config = dict(
    n_layer=8,
    d_mlp=2560,
    norm_eps=1e-06,
    init_std_down=0.0021,
    train_tokens=797700000,
    steps=3043,
)
Each number is 128 + 32 x the weight over its row's rms, rounded and kept within 0 to 255. Layers, rows and columns count from 0. Numbers have three digits each. The size before them is the row's rms in percent of the matrix's.

# layer 3 MLP down, 640x2560, rms 0.0334, rows 415-639, columns 2040-2079
098:164130148125170168198097166146103100079083154042141103174107126152090129149139139154142132172069106133117091164144069143
100:119117120087129066131135120103149183130165110143118105139097154110124121112133104109098159117145098091137142163089093179
099:156122141128112161135179070089121162145101112142196091132145165137120066065178084155102166133161112116112093152157100082
098:125111109132238110064135132110068139143149140123201167153150148125164128128144151144154134188148128101117146198129049086
099:131083177185083114148107134160163101143081167192188143122169157114159150131078113173196136133085098164157159117128156181
099:141144125144187156184110075096148135157153136174120167155145141169154099131136143101141095107088131080115117147121197138
102:200091073160123142117143095108149193191158124139151157160187080102145128154110124097099176164086093120145145114072111123
099:113172160045074110084189093113109125107158150151176131113122192106108178136146091186084093097101133132151196123168095104
102:092160129113095149124149184092179144152116184116119109130128138098168050164151159109120122162175111131074135093159114106
101:119114101132123141184076175136129092159161114151049110108146091106143119093113121166138134113176099141149131152169086077
099:191121150153158135134170123138205194153153139112128117099155155071116128167132104146141168065122075093112192153138144117
100:148144120214165108128147100109144121146174128144129154105169205136157204083141092133128143081129140141164117163163136102
100:121176133142112116117117114118091160105117166128074126143154167146152144160097188121118173147126079168111118123147116121
100:138097190157103131084140092074127180085110172164088113142145125111134144168113166097145122140148166138117125158120150149
102:133172121117125131146123104184101192144130111102093118094153182188061158087178079117122118174133114120138161136167140082
100:104157105100177122081141125108160156189095153141135147126126103122087114202121099126130149084169106133129179103124125193
099:054119110099094115115132130136121167112154104139104097143138153147145148189136082107155132127096127104076101126121119103
102:140120128149125107095171090094044174111143044153173158073119086127209107095097165143089132132122096104133116138112120171
101:121074126120163141155151152153153146162177126139147054090081152136111090098137173122095138146133127185086129133117081190
100:072070154062138194107182133153045183129161163186139134172102136102095118099087147155152136194084107127177166103089092142
100:124153177123131141089140128084079095079169105106144134164116119183152093059099190192146149071145092125143147179163114071
098:115135153178180071109095057121059123112075103142132125126095109088177166107142172109161140073096142117148145151101111106
098:129143088110132147155172158075080174149114058096131079093096079154066127107165127160155154162122126114108111116122106160
099:201057155110069103150110163136122111147109113103092132117182142158091166116139143138102071155144143110115110153063130218
100:093130137199144102105158122155162088128180179127162101130163175136144101156136128133113125216120140152097168178147132087
101:115122134138131106196093127165166122201125126134122161122104119192127085154132146172134066141173189075142162184105155167
099:164145162115116133163137122139135187113151146094178138142116165141078127145153168122121134087177099057145146106126162085
100:141118111167141152123074154070086086121124119166104130191158169138090132129153155063145139126183137128149138102150097105
100:172129094144118121125086138120139164161113087156099169178097130121114099106134083176122101141050126100185121144119135166
100:139143145132161157117130134141168193120145144163152143082094161105143076120122168122104127093175050126118133091135097136
100:081139110167119156140132118180142141141118150086132110117133095136095128122132097124121184111096099126087121112126135093
100:081186074211114106170107116095045091107056163099105137063128155085068154115189152117158105135116132186075153126148172146
100:110113175139072054065109099082104131160102110080174088098144049070109152088152116112139130149104166222119089098058089115
099:106079105087143134083107142148136132187145149188159133073134048179112174128113140079144067094145131129106121142149090115
100:094136099142160083174123127144100189121102175162128133093179180137125117080197159167103154141132089127096145147096161106
101:089176166118089164057093135152036059113131093120188167140113164133168117133136106148087173163115105101160104125112196127
099:091152109135084147099091143159186107153152109168152139166101115128135061128122185187152160092122113097118101144072192168
100:149156168125175093121114140114123104130068150130143125088148129111143162110060059127132168064124094134096208154114110134
099:092145112132074210126150157050123160165130134138091170099115131116110120130146086078100133135123200087165130098075124144
100:140096146123061161097123119097157121129127174126115126157111104148114139109118163089117075133156109159145096077109133124
101:122130089154148139153083148079116123158174108133132129113184128170143178093168130111082111139177163121130129091089158193
099:120113115072078145076124135144108133197137138093141080157124160110165136136093075142127164160051105152071119142076101167
100:046097136135136087165107136097096102150131169097087137192130154150092153154108087146122153172122157143126109114117138129
100:152126088117158178107141203067183172149156154155098182126143137119131143101140098079119094123092147083122066078143056108
101:139147129106111146068070172083156116149145129073105124090123112144108143128129108094191139176123127124158147131020123062
102:082104150099192115099133161155143148123157106094136121145139141158176141132109091155158156101106135137187149074161159137
101:078178186163130080179113137134090160049106140113133153157088163110156120123166148161164136099108119159159093116099110169
100:120138128136156087160152136151104143074108097179122175109124120160168100118102108152117132112152143123087144136151175141
100:154151093152099188132113102148097123141126088081079156134122096098152120129061152162103126154106174134204128035164165126
100:086132102135124146138146101114114133140138132145115163180159145120117110117151154140079237195168105152148154123084172154
100:131130106119124132148104105112142065150137143170111121143100149134138145175153170091096093185169091104185114118121151227
100:103125113143179100067082159124105140105129127196116141142109090162170124140101153211134115154092147078118056115170123126
101:074159092074149118084129116100164084131129119187142220079101160115073094115100151130096158116144116129168101118135169158
102:142103090157117080137132158175125105124166158099178096171132128120104102122135130153208186141117134192093092109070140081
100:150155132084183185117087110125135158131106193138095157087144103117138060103135082149157160149065114144166092049117155163
102:134094164140078133094103157134139082114161144102143085137113125092159154161099193171158093144197103143127152110095124105
100:156127173129127134136111193094123134091158096126129098141131165120163163131163126146108091115170152124126097088128145111
100:103157106176097099096176074137094168061198120110125163075148207105163152150169136180116122099072143108154123127123101165
100:083130095127164155091096121104178149146128166125109101068188163146114154144163183176125174161096161127057167082117155101
099:158154105146114143150164176020102144147163154158137169156110100135104123109131198163168113175136120159096109099144113112
101:111164151145164142141117087159116118067091075124145117111134194132099112161073143097121143135142145107140142171114186170
101:140129168147129126130159051157041133146192144089115128214146129134155080116147125087172155091202133107100126151134151119
101:149147118171132128163122102121159137130169157126095168103152131150151145129093106145145139086059089149134136147146129080
099:135142131121177149159058116064216103109071116102105145189139140049155119120149111159089087135112114156133150145161152127
099:108097068116141059119131081131135129120187189157124091114122084152166121038139191128160122165147136105175140123210148113
099:112125061066176105108092115116088113149093173100136138111111121167164140163117118096088089068147131109164087131093108100
097:122132112126174171074155133081154134107122118129150066098163116170106120097085143186150094108155176090066150126128125115
099:159149082119117114095094133143059100159142095114133117143100083095174172158094169164128101066162126076115055069156161098
099:201117145136108157220153153074093151122158140117119171162139107140146123107137140108112150122144129127080161132170073132
099:044090100126143105088146102139120138109110137130108106096115128097159092125130229169128175153134194152161108128162152067
102:108089150083130135139168139127129103124105173114120099154051094145077075170144191157202152105088132094125142110121161104
101:112123101149094116115093128133115024074119108120111147173133121091058120172109109157146052181183044096114087081189102124
102:176093159110109145150141110193124129189145148150187092094158107097134164188115091119115166078111166189139140165112126152
100:193135176120094155168118138123126118043128146128167138096093149126108158141100092150138122057145144126102084161111128111
101:113123057106102112167134117115073154139095197110104122141151161194131147072166120095120140166139153113150190114108117076
100:106159081130184150131150173137102056098111085166081124106173136152075161102093105153125101162100138102077099099114074180
100:157222100128112172108198111157186153126124127097110098147151156114067113140133064107135079105064113096128131141105133059
099:118152117161168181095137125167166108103132093132068142130042116171120103189112102172149152122094136139134114103187105124
100:103139111062127074115101120148163160072131104158129162122119111158203127114125168115107113150183069149152136169094113144
100:078133091128075106122072104122136155143169133131128151110152068131105147106195131154160141097129105128134151063113164070
102:128114126089064139139118124119101112179096151140134125160085095081168133129182140111118134183149122136158211106135135057
101:116149176151148079176080073113113141150130123110094123163157196129165130160187086151150083151105150133094142152089146170
100:129170134159137137151153121118176123108089114125114167168075130182094152116121151159103104104136160078141111089164132186
099:122126092102159185139112082170077068111172154141126113103100097152086132130092186161217126095151120149104126123121131100
102:159165160110138159115121125080096132160106172096126146200090103139145101099152104153103063117108215115132107101105129118
101:068131171132163144141227081131125064085164159080103166099131124107129122135077097149141066125062149130129192056121099103
099:155103084145133103115147119117087091070124157171126129123192127109137027153123141128107171146101119160124099095094127150
101:131096113110140088094143136106108102118124150132166114093103088118103122130149144092127109137158094155144107113087093126
101:160104114089097134110136084156126130171138128054093133083140108133119130174112142084058166094139055129143133135131069140
101:149043162118133156145153156148128168127126100140103148139123089122149162161144196104142126142126148106108116108081174161
099:069114122148115123137081110112178087142114112125137121099121162085162129076102151141145122081127144069115065143090072124
102:145129079138130187115154078112092128155164157158100134085130133170152135117170095096148121091125116113100105142111123180
100:127113115109088120159153083114152184110105165078133145159111125157098136129095145090114188197169108054110175083107187167
100:130091117099056121172053143120131062154192164153156156146131184143102140100152104183133165093145098112105143095069056109
101:161151106133153147146105135152145171127104134130145119142058137238072134162116078138145176091158115157130129102181172156
099:122127087147142143101157115161107107092129104146141168153100120092100094132210129150167124165126121167146137099202087100
100:137164139119163208182089115154171084088126101140128145145152168114116096116190141157129141150085159114130100153138107142
100:117095167126161155059136141150108063140114161116096174149117114113124085090138168107138100139124106087149166116109133083
100:112078111147126146141148119163168143052039125113133153145088136140155142101174152134140150117101112156105120204164150135
099:137143096153124161057141114112104172116103083151117152084122125169116073149159127170174067149141152151189160108036142176
100:125087114154167157122124120092140142142131144136126134155124137129189039100138157103100110121145157122162171078097075098
102:172105150083144129097152231107132154088162100118096076079172145191141150093118143169095124113179098118080164114108093126
100:194148202099082111143155182168155170144108141109148167115141066128166125121110123118062175106077137134105112106142150159
100:195101138138141130124107122135142145194108187126069148105088101123140107167130124065148136149122157104112191214174128149
099:093120172124119117146157131077168159125104148058163136167046167151120179109169119110071189186107084166138126137176109161
101:125137130160138111161135104125156161155141152136179090187087173159118112153096122109106163166133132159102133106160137116
100:161122121138104146077101146129141087118148127087150106140103157104141106141151061115107142151152173055105149139177155166
100:149127150142146216152143160149141159098161128140158164165062070156142129193091091097125096105172185072085174105125213107
101:074188105180135117121160115110162078117160129126118159111137117053154204047149117074137092099115123151150134113129172136
099:176072114163139166171152134125159146121140143113161137092123152186134119093141098059139116136135124149136156095058153083
099:106118104090147107070135136089104125075180152119098187157072152101132089145157148084128086136123035122084135122159158085
100:093107137103094156119158148121133096111160123141069133144181108104092133107106130141085139121168156107060110116084139105
100:157208146095129152120209096099156116146165153082142086122110075182094091186136139125130125137116152180071092125171152088
102:099072147124135176095144101091061094104147137105162087152088136148180133136092163185058075180082128134128199093171126147
101:106146186099205107166162127119084113104162141168144128165142138162129127162115156078121134072094133154146236161140124109
101:161062127112148109106081120078139081072157146110117124116161135136175159072085073136166122118134091072146082133155106105
101:121169128133083147100127161123088141131132180133071157126161095178148112173161160119186143131134114108120117157138169104
099:143098168194150145162193081080143070229106111114107149162105086172182093101122058152142119162122134120110132154135098140
101:068095126136126107099111157092135120171115089135173170119117085130164137102073155124089100150172119153131182170088082131
101:104160117112115240131181120174141145111157128103169138142139121141130117192117185141208144151101166098102193144139164043
099:147136117128124117084118098140112110121110145092115121095087143164135119137155158160179090145124105178108100109173107108
099:165124130126126163112142121093135131104108128202095174104134156165130144162103157108193104120147099108079152095121125139
101:183155151137086154152131133085144137139157135060135142117151140110116077073146152112228137134137142060091150149100103104
099:066126121167159138160135099186143108120080152094177155063128151093170138140128116158132098152176147149119095125145141157
100:137167136065145132178109131089110161085138133132077100140116141163123112136173154108194106119113068135149115163133108157
100:153163106175153130115144154166073149136119076171115162141144086147133066095163106110121105095126083128127125142107144110
100:121155078084136098109163101181095068149116120092098110104081097107087092127129151109181140143177142201144104130163062168
100:133140145103150151105144177118114198114092146176084144115047119101117190131061125128110108133136168124172135167133130146
100:179103158101122159126115169158065196148184088151060124137141185121142130147184192136118072103162106084136157161076101151
101:133110169137121129133152167108119086133118187183140139088140108146135123147125103132138106167157141075130133140135129100
102:221104118152125129167083166120117140103109119166094116102107161142102164203146195135118093118175108112103122068129146091
099:112143077162079126057163080170156128142082144099171131113150102127112120132132001109132115142134126114072140093134127139
101:162118139131123135104191139080151088151145145050149114147124140086146121156115153101139147143093138127090078145155153085
100:174103121144168109123096139112176092147137100092153133096128106070121132101175109157120103076164149181126105132179191097
100:136114096102155125159136152138120183125098142155096104176129093116118109137097170112134105149100142168117128107135073126
099:109092152158074166203152155112136123106136125160135106141176065176083099141106090151186137120116127136149112152139141079
101:159165122170093103085127181135112134115163156148122128115118114146118134093142096131133084139096164158139107137122197054
100:104135098139136128068114163150156157119194160127128099141128125161062091092060087101114082154102176092127121107123105127
098:141076138109146159168136160113100145118045119121083141138161068131130121171124115109163079098187086126077122141122159139
099:134122147105109167099073093119108119069127137154141136123114162143104147150176143099079117184129141118124127082131125084
100:149152148091120110138134142073116162150220123141156152068098110168185106085059131107130140083130124160154193158074127136
100:161175043127144133122143153162153125159150133131046112073095138141103115139172166119125155157111152089086172118140123115
100:112133125080052101133221088132109119169131180174101117154126135114103122078120154158141129134116106173105127116154044125
099:113112138095106146142210174140092165122126111152185137082072135130177113134199133115155154150141149180113155074136090070
100:080143116144093154117153156117093149079112050153136190191145108120111103101105149161160253130115122082160119154129110125
099:136129094142106129193147147163108129137127090153055119152096133172115107079151170119121185139094098132087160138174112142
103:110119146114163106138154104127121178049115152164123080114065150126138171090157155121124093175182205133062133136134159110
098:158093126096187129138152083130071098150142185074097112101150111101147130150084137138149141129184142116135176109124158055
100:159128145092146114114077095099086099111129094135135185131151162092148092112148108137089124092132187070113136143144146185
100:124160120171059185177163177044133064069098115128130124138082128165157167060095118137069159127075105146146082105126096122
100:162120121137098120135152158143197131193115088168106130093120099123169108121124100122179156148097123156199101099115200069
099:150119095077150109088094109116086162132125127039074175116210096125176173117093194125154095153128129099113165140168149096
099:118144078133156095114156136087121090155147099139095130142115089096133212120184135092092145109138128062147162111122119194
099:145138109148086128107116152126147187156095055181092131171180082104069138102109176083104161143050118147184118133169154145
100:118139063161137121128167084123128079168147175114145111154148160176176152123119147129152101133108153166106142159143119172
100:154076097183145131128118148093135138121156146129117085134107086086108090152117091162102159148129098161130118117130124085
099:127127121156160175116118079127164094116161161078111097114169103134148140141084158158146053139103126122141113117113125066
099:095113095137153168221195135150087161209103154097109133123071114178149129149104163135100080102191156177111113073163053182
099:140106108121144186078122144131141115153141175083133131127124127072058096106111153113120202104122170125094112178134144120
101:081111167094107117085107166115113117058111098184077102077146148133136139110096178068107130047135081154100125121123116116
099:172129146131157121123146116128144110102175093179209113122132065031164159087171101082227125167079164088155079148147099087
100:115083100135092090173146100187156123112114135153092098132216151132157134111137166148089159112152171183154134089171113167
098:114111176062102114144162158143054154136124094073102104140101104091152091141170167129127204118166141131128185107075105166
098:096175135116120138098121130169156129138124106078173102097091105160150171114115124122142105107156155098161174140142146118
100:141118125130125170129112116119096147127136139132117119116133092122082165155071170101110096099103082120131161138128129126
099:108165126173102102137148124091128149181109076102126110064100211068166163125103126189168143132141123148163152166109127125
101:146101178165126055216099149099094056118078128153188056103154127128072167090097167165123061138140110148155077143118112159
100:139165093144155129114169093153126163113103096039068140092105149080161100107151082102098092059108108127145130077147133093
100:129104157106081099148106126103086156207112108098126147159182090113116124119134130124122098102144126140121102080038160097
099:137110167132116168125163143203128116149105142134139103136099112180122128067152139109164078138102118098120130069161102178
098:115173194116137097157153109108110185148193139151071103192085142127150070097037067110138105112100116136083128103090122090
099:146190149109115111128062100113153182096149148061106181095086168117095123110135174111108128194109130111160160138094135069
100:139123088080156096135197180138168125141102132120063146071152116111098131109121131085130078073126099113068147202182124075
099:080175078119099146139084077089143110103142123131127127156120163110094109149126087132101073111063114122091177099172116090
101:174157087071131161066081129128134082081118155145157174174150149126126146093114110124184107090124153125113097154137197130
099:156103096136078126121148139138157062163154124152137111130186152167078183165079126148105111040116164121092103103125144116
099:144085174124122135096089136148142123139131124121191108148069103154166056154101113073091121135130197118143142073148137111
100:094202091144159082108156089098142106073166164146089162100152063186128168150095093116119145157094119172087143071162108111
101:120159089112108140139075128110119124153111119140141133141134103114091120108135200169178071142101090092139133137172120150
101:113148160109077163156155139039137149113125151126151110124225177150137141166124104132162107128157171126142090089158136183
100:164134127144101151113179137068098091074189126110136146150161116105091146137144079127135123113167158150074129090088125083
101:125152119157103088131145073131097093108159135109135133149163139091124163158188133085148159131113139135117169097150142138
101:167157131143164111136097143135133109133089068111136119156163067119131133120194148163149161100161120144132150163097114146
100:116138072116179149116183110107174112115100153127141150061117101100154117137178160082163155123173142135155117091118112081
100:106134199143145110121113072153107160113071190145154172126097164104115149182080150101121104177134148125106180072122168086
101:121088098113137141167094098135121108115100117112092113126144103148101098100151064096143168142171152156068152091108148108
099:120212128137144143087084114138109104158145124097114127114095117107170126128123145084166171064114125117109132100120148103
098:176155089130139176132093141173158074110140094089156154090099125100127154101099127131107136173125096080160156155109142136
100:086108196085098171138093134094116129108161068115083052070138122204153162194138122127084123085132141100099072140164136085
099:183169144157108179145120093167135147132148078125104151113135154191092144113112130164147138158055056144063107193138098105
100:149180140160138083145155152149133119095145075082148114105128096122110119123102117107126114101146115127066113137142087139
100:156129178152118173130132188128177159139129129113196099100111153103128123078164138151184102091089109116181196171115129160
100:091093085131173131119139086118078138158048136069131125153096113136123151135162109133148109106127127126165137096111143148
102:131112132173127157151143133121112113106213155098097113138120089082107133151079107089048151190176151105103153163137129110
100:101133173135105181119097189141086067143107088148113090129036105110094185151144107173142069111143107102140161112180094091
100:120126145151074123087114127136138170095158138085120136143165145208136140097191180135112107112097153110143100124111103131
101:074128068164140107131132086166139114134096145111135114179109124126170153187126145144090168182161092147155167127194158119
100:108142087115126160129162136142170094079149167090145132145102088129158146090084135131085161104107155111171102067120075109
101:132039103130162141165110102104097144182158134173134104147154122135135126140155126142112107141136075142098129174143180117
102:142097084119175141121093141133093089145136195176127116126162155110109138085149108146145167154147120097142111091148117168
101:112153129086107154108140099144135130074173142140136041199146107144096123108072125092159183141164126103174181112087145136
100:137123159147138124201147131099103150115178116136117114157176123095147110134100122117096061094101111105093080069123125168
099:136103087120173178087097174132150132092153157166129158170160138178127166143135174125153085110136142094117168114113117151
099:146192128152068134162142119082144159122172163148101101193114116107144077176148109114115103140101114143108129101153095148
100:119108148096176073160123106158120078127080178042102119170138080124151136078186143116090170128083147127175155133168120136
101:094085088139090102142134132160116181113166134037098107089175141135154140173112150125107104087090152148097057147048171117
101:142139133086138095107111174136141125089117175131153191131085155084132139118185188112161124089120142129163137099164131150
101:154115148152061155134170181123104197208137131154135109075106169165123088168151178111163156165153116154104193111088087174
099:106139172163103142138135102209060161029150158106158104147141062167138128138173115114149173110100097105118172153155113136
100:142144124143067189101118159145132059096154163079120141109110080100111068137111174151120125127133127105094122085115053191
100:096121119156114098066102110148126143151078068120132094132093113159163098034141170138130123138108121112136163126097133137
100:074128115128099145104118120090158130116134100106125147122140155077119104102119128134141129179128162141189137120110144098
098:130183096138123108222099119076127151127181107184183166098123101191140138105140099122135125141079123086131148092183128104
101:148153181139155206171140117109138146151077122137128050195155169128142125099165080184106122146143042130112156091080146191
100:085076103128120144087102088159142121081136122100142126074134100178108134188073126123145122087154088151124130126126157110
101:198119135081121134042083126137165177120134122133193098181159198144130095136155092106060134055171138070136141145093134115
100:107146125114121144142097161088137055089020148163151098086119163125111126207135150139098088103133165126144144091150120123
101:150134098074110108084141101133150137146142110178184145134126135151138144079173134202127076155160101181147175117136087148
099:083105114181150213143159128123129132115086125101180183053130131117156072146148149142091148157160116085144111153102072151
100:086078098106128144067147055158117063070148188175130117089145148099109100110120111132169168108137137161086188149136108136
099:116083101108073135197139157123075105128131113092156135092108160193119098126128071171120022137126124091075046192155120075
100:103164134129152129112093147150159100111148130130157115147064096085158169146119130140152162136135167130118117134168174056
101:162149107116139166109100116115089148115138142120110146145138105077130093103156083077112150119065068115129160163129167135
100:186120144147161159139070145081119105131168120107057094168046164133124049150141093142117131134120167146154160088136072184
100:088137201120190136098150129103130099060167109086157155065134147179159153129136135150096099080144141139107166105085144146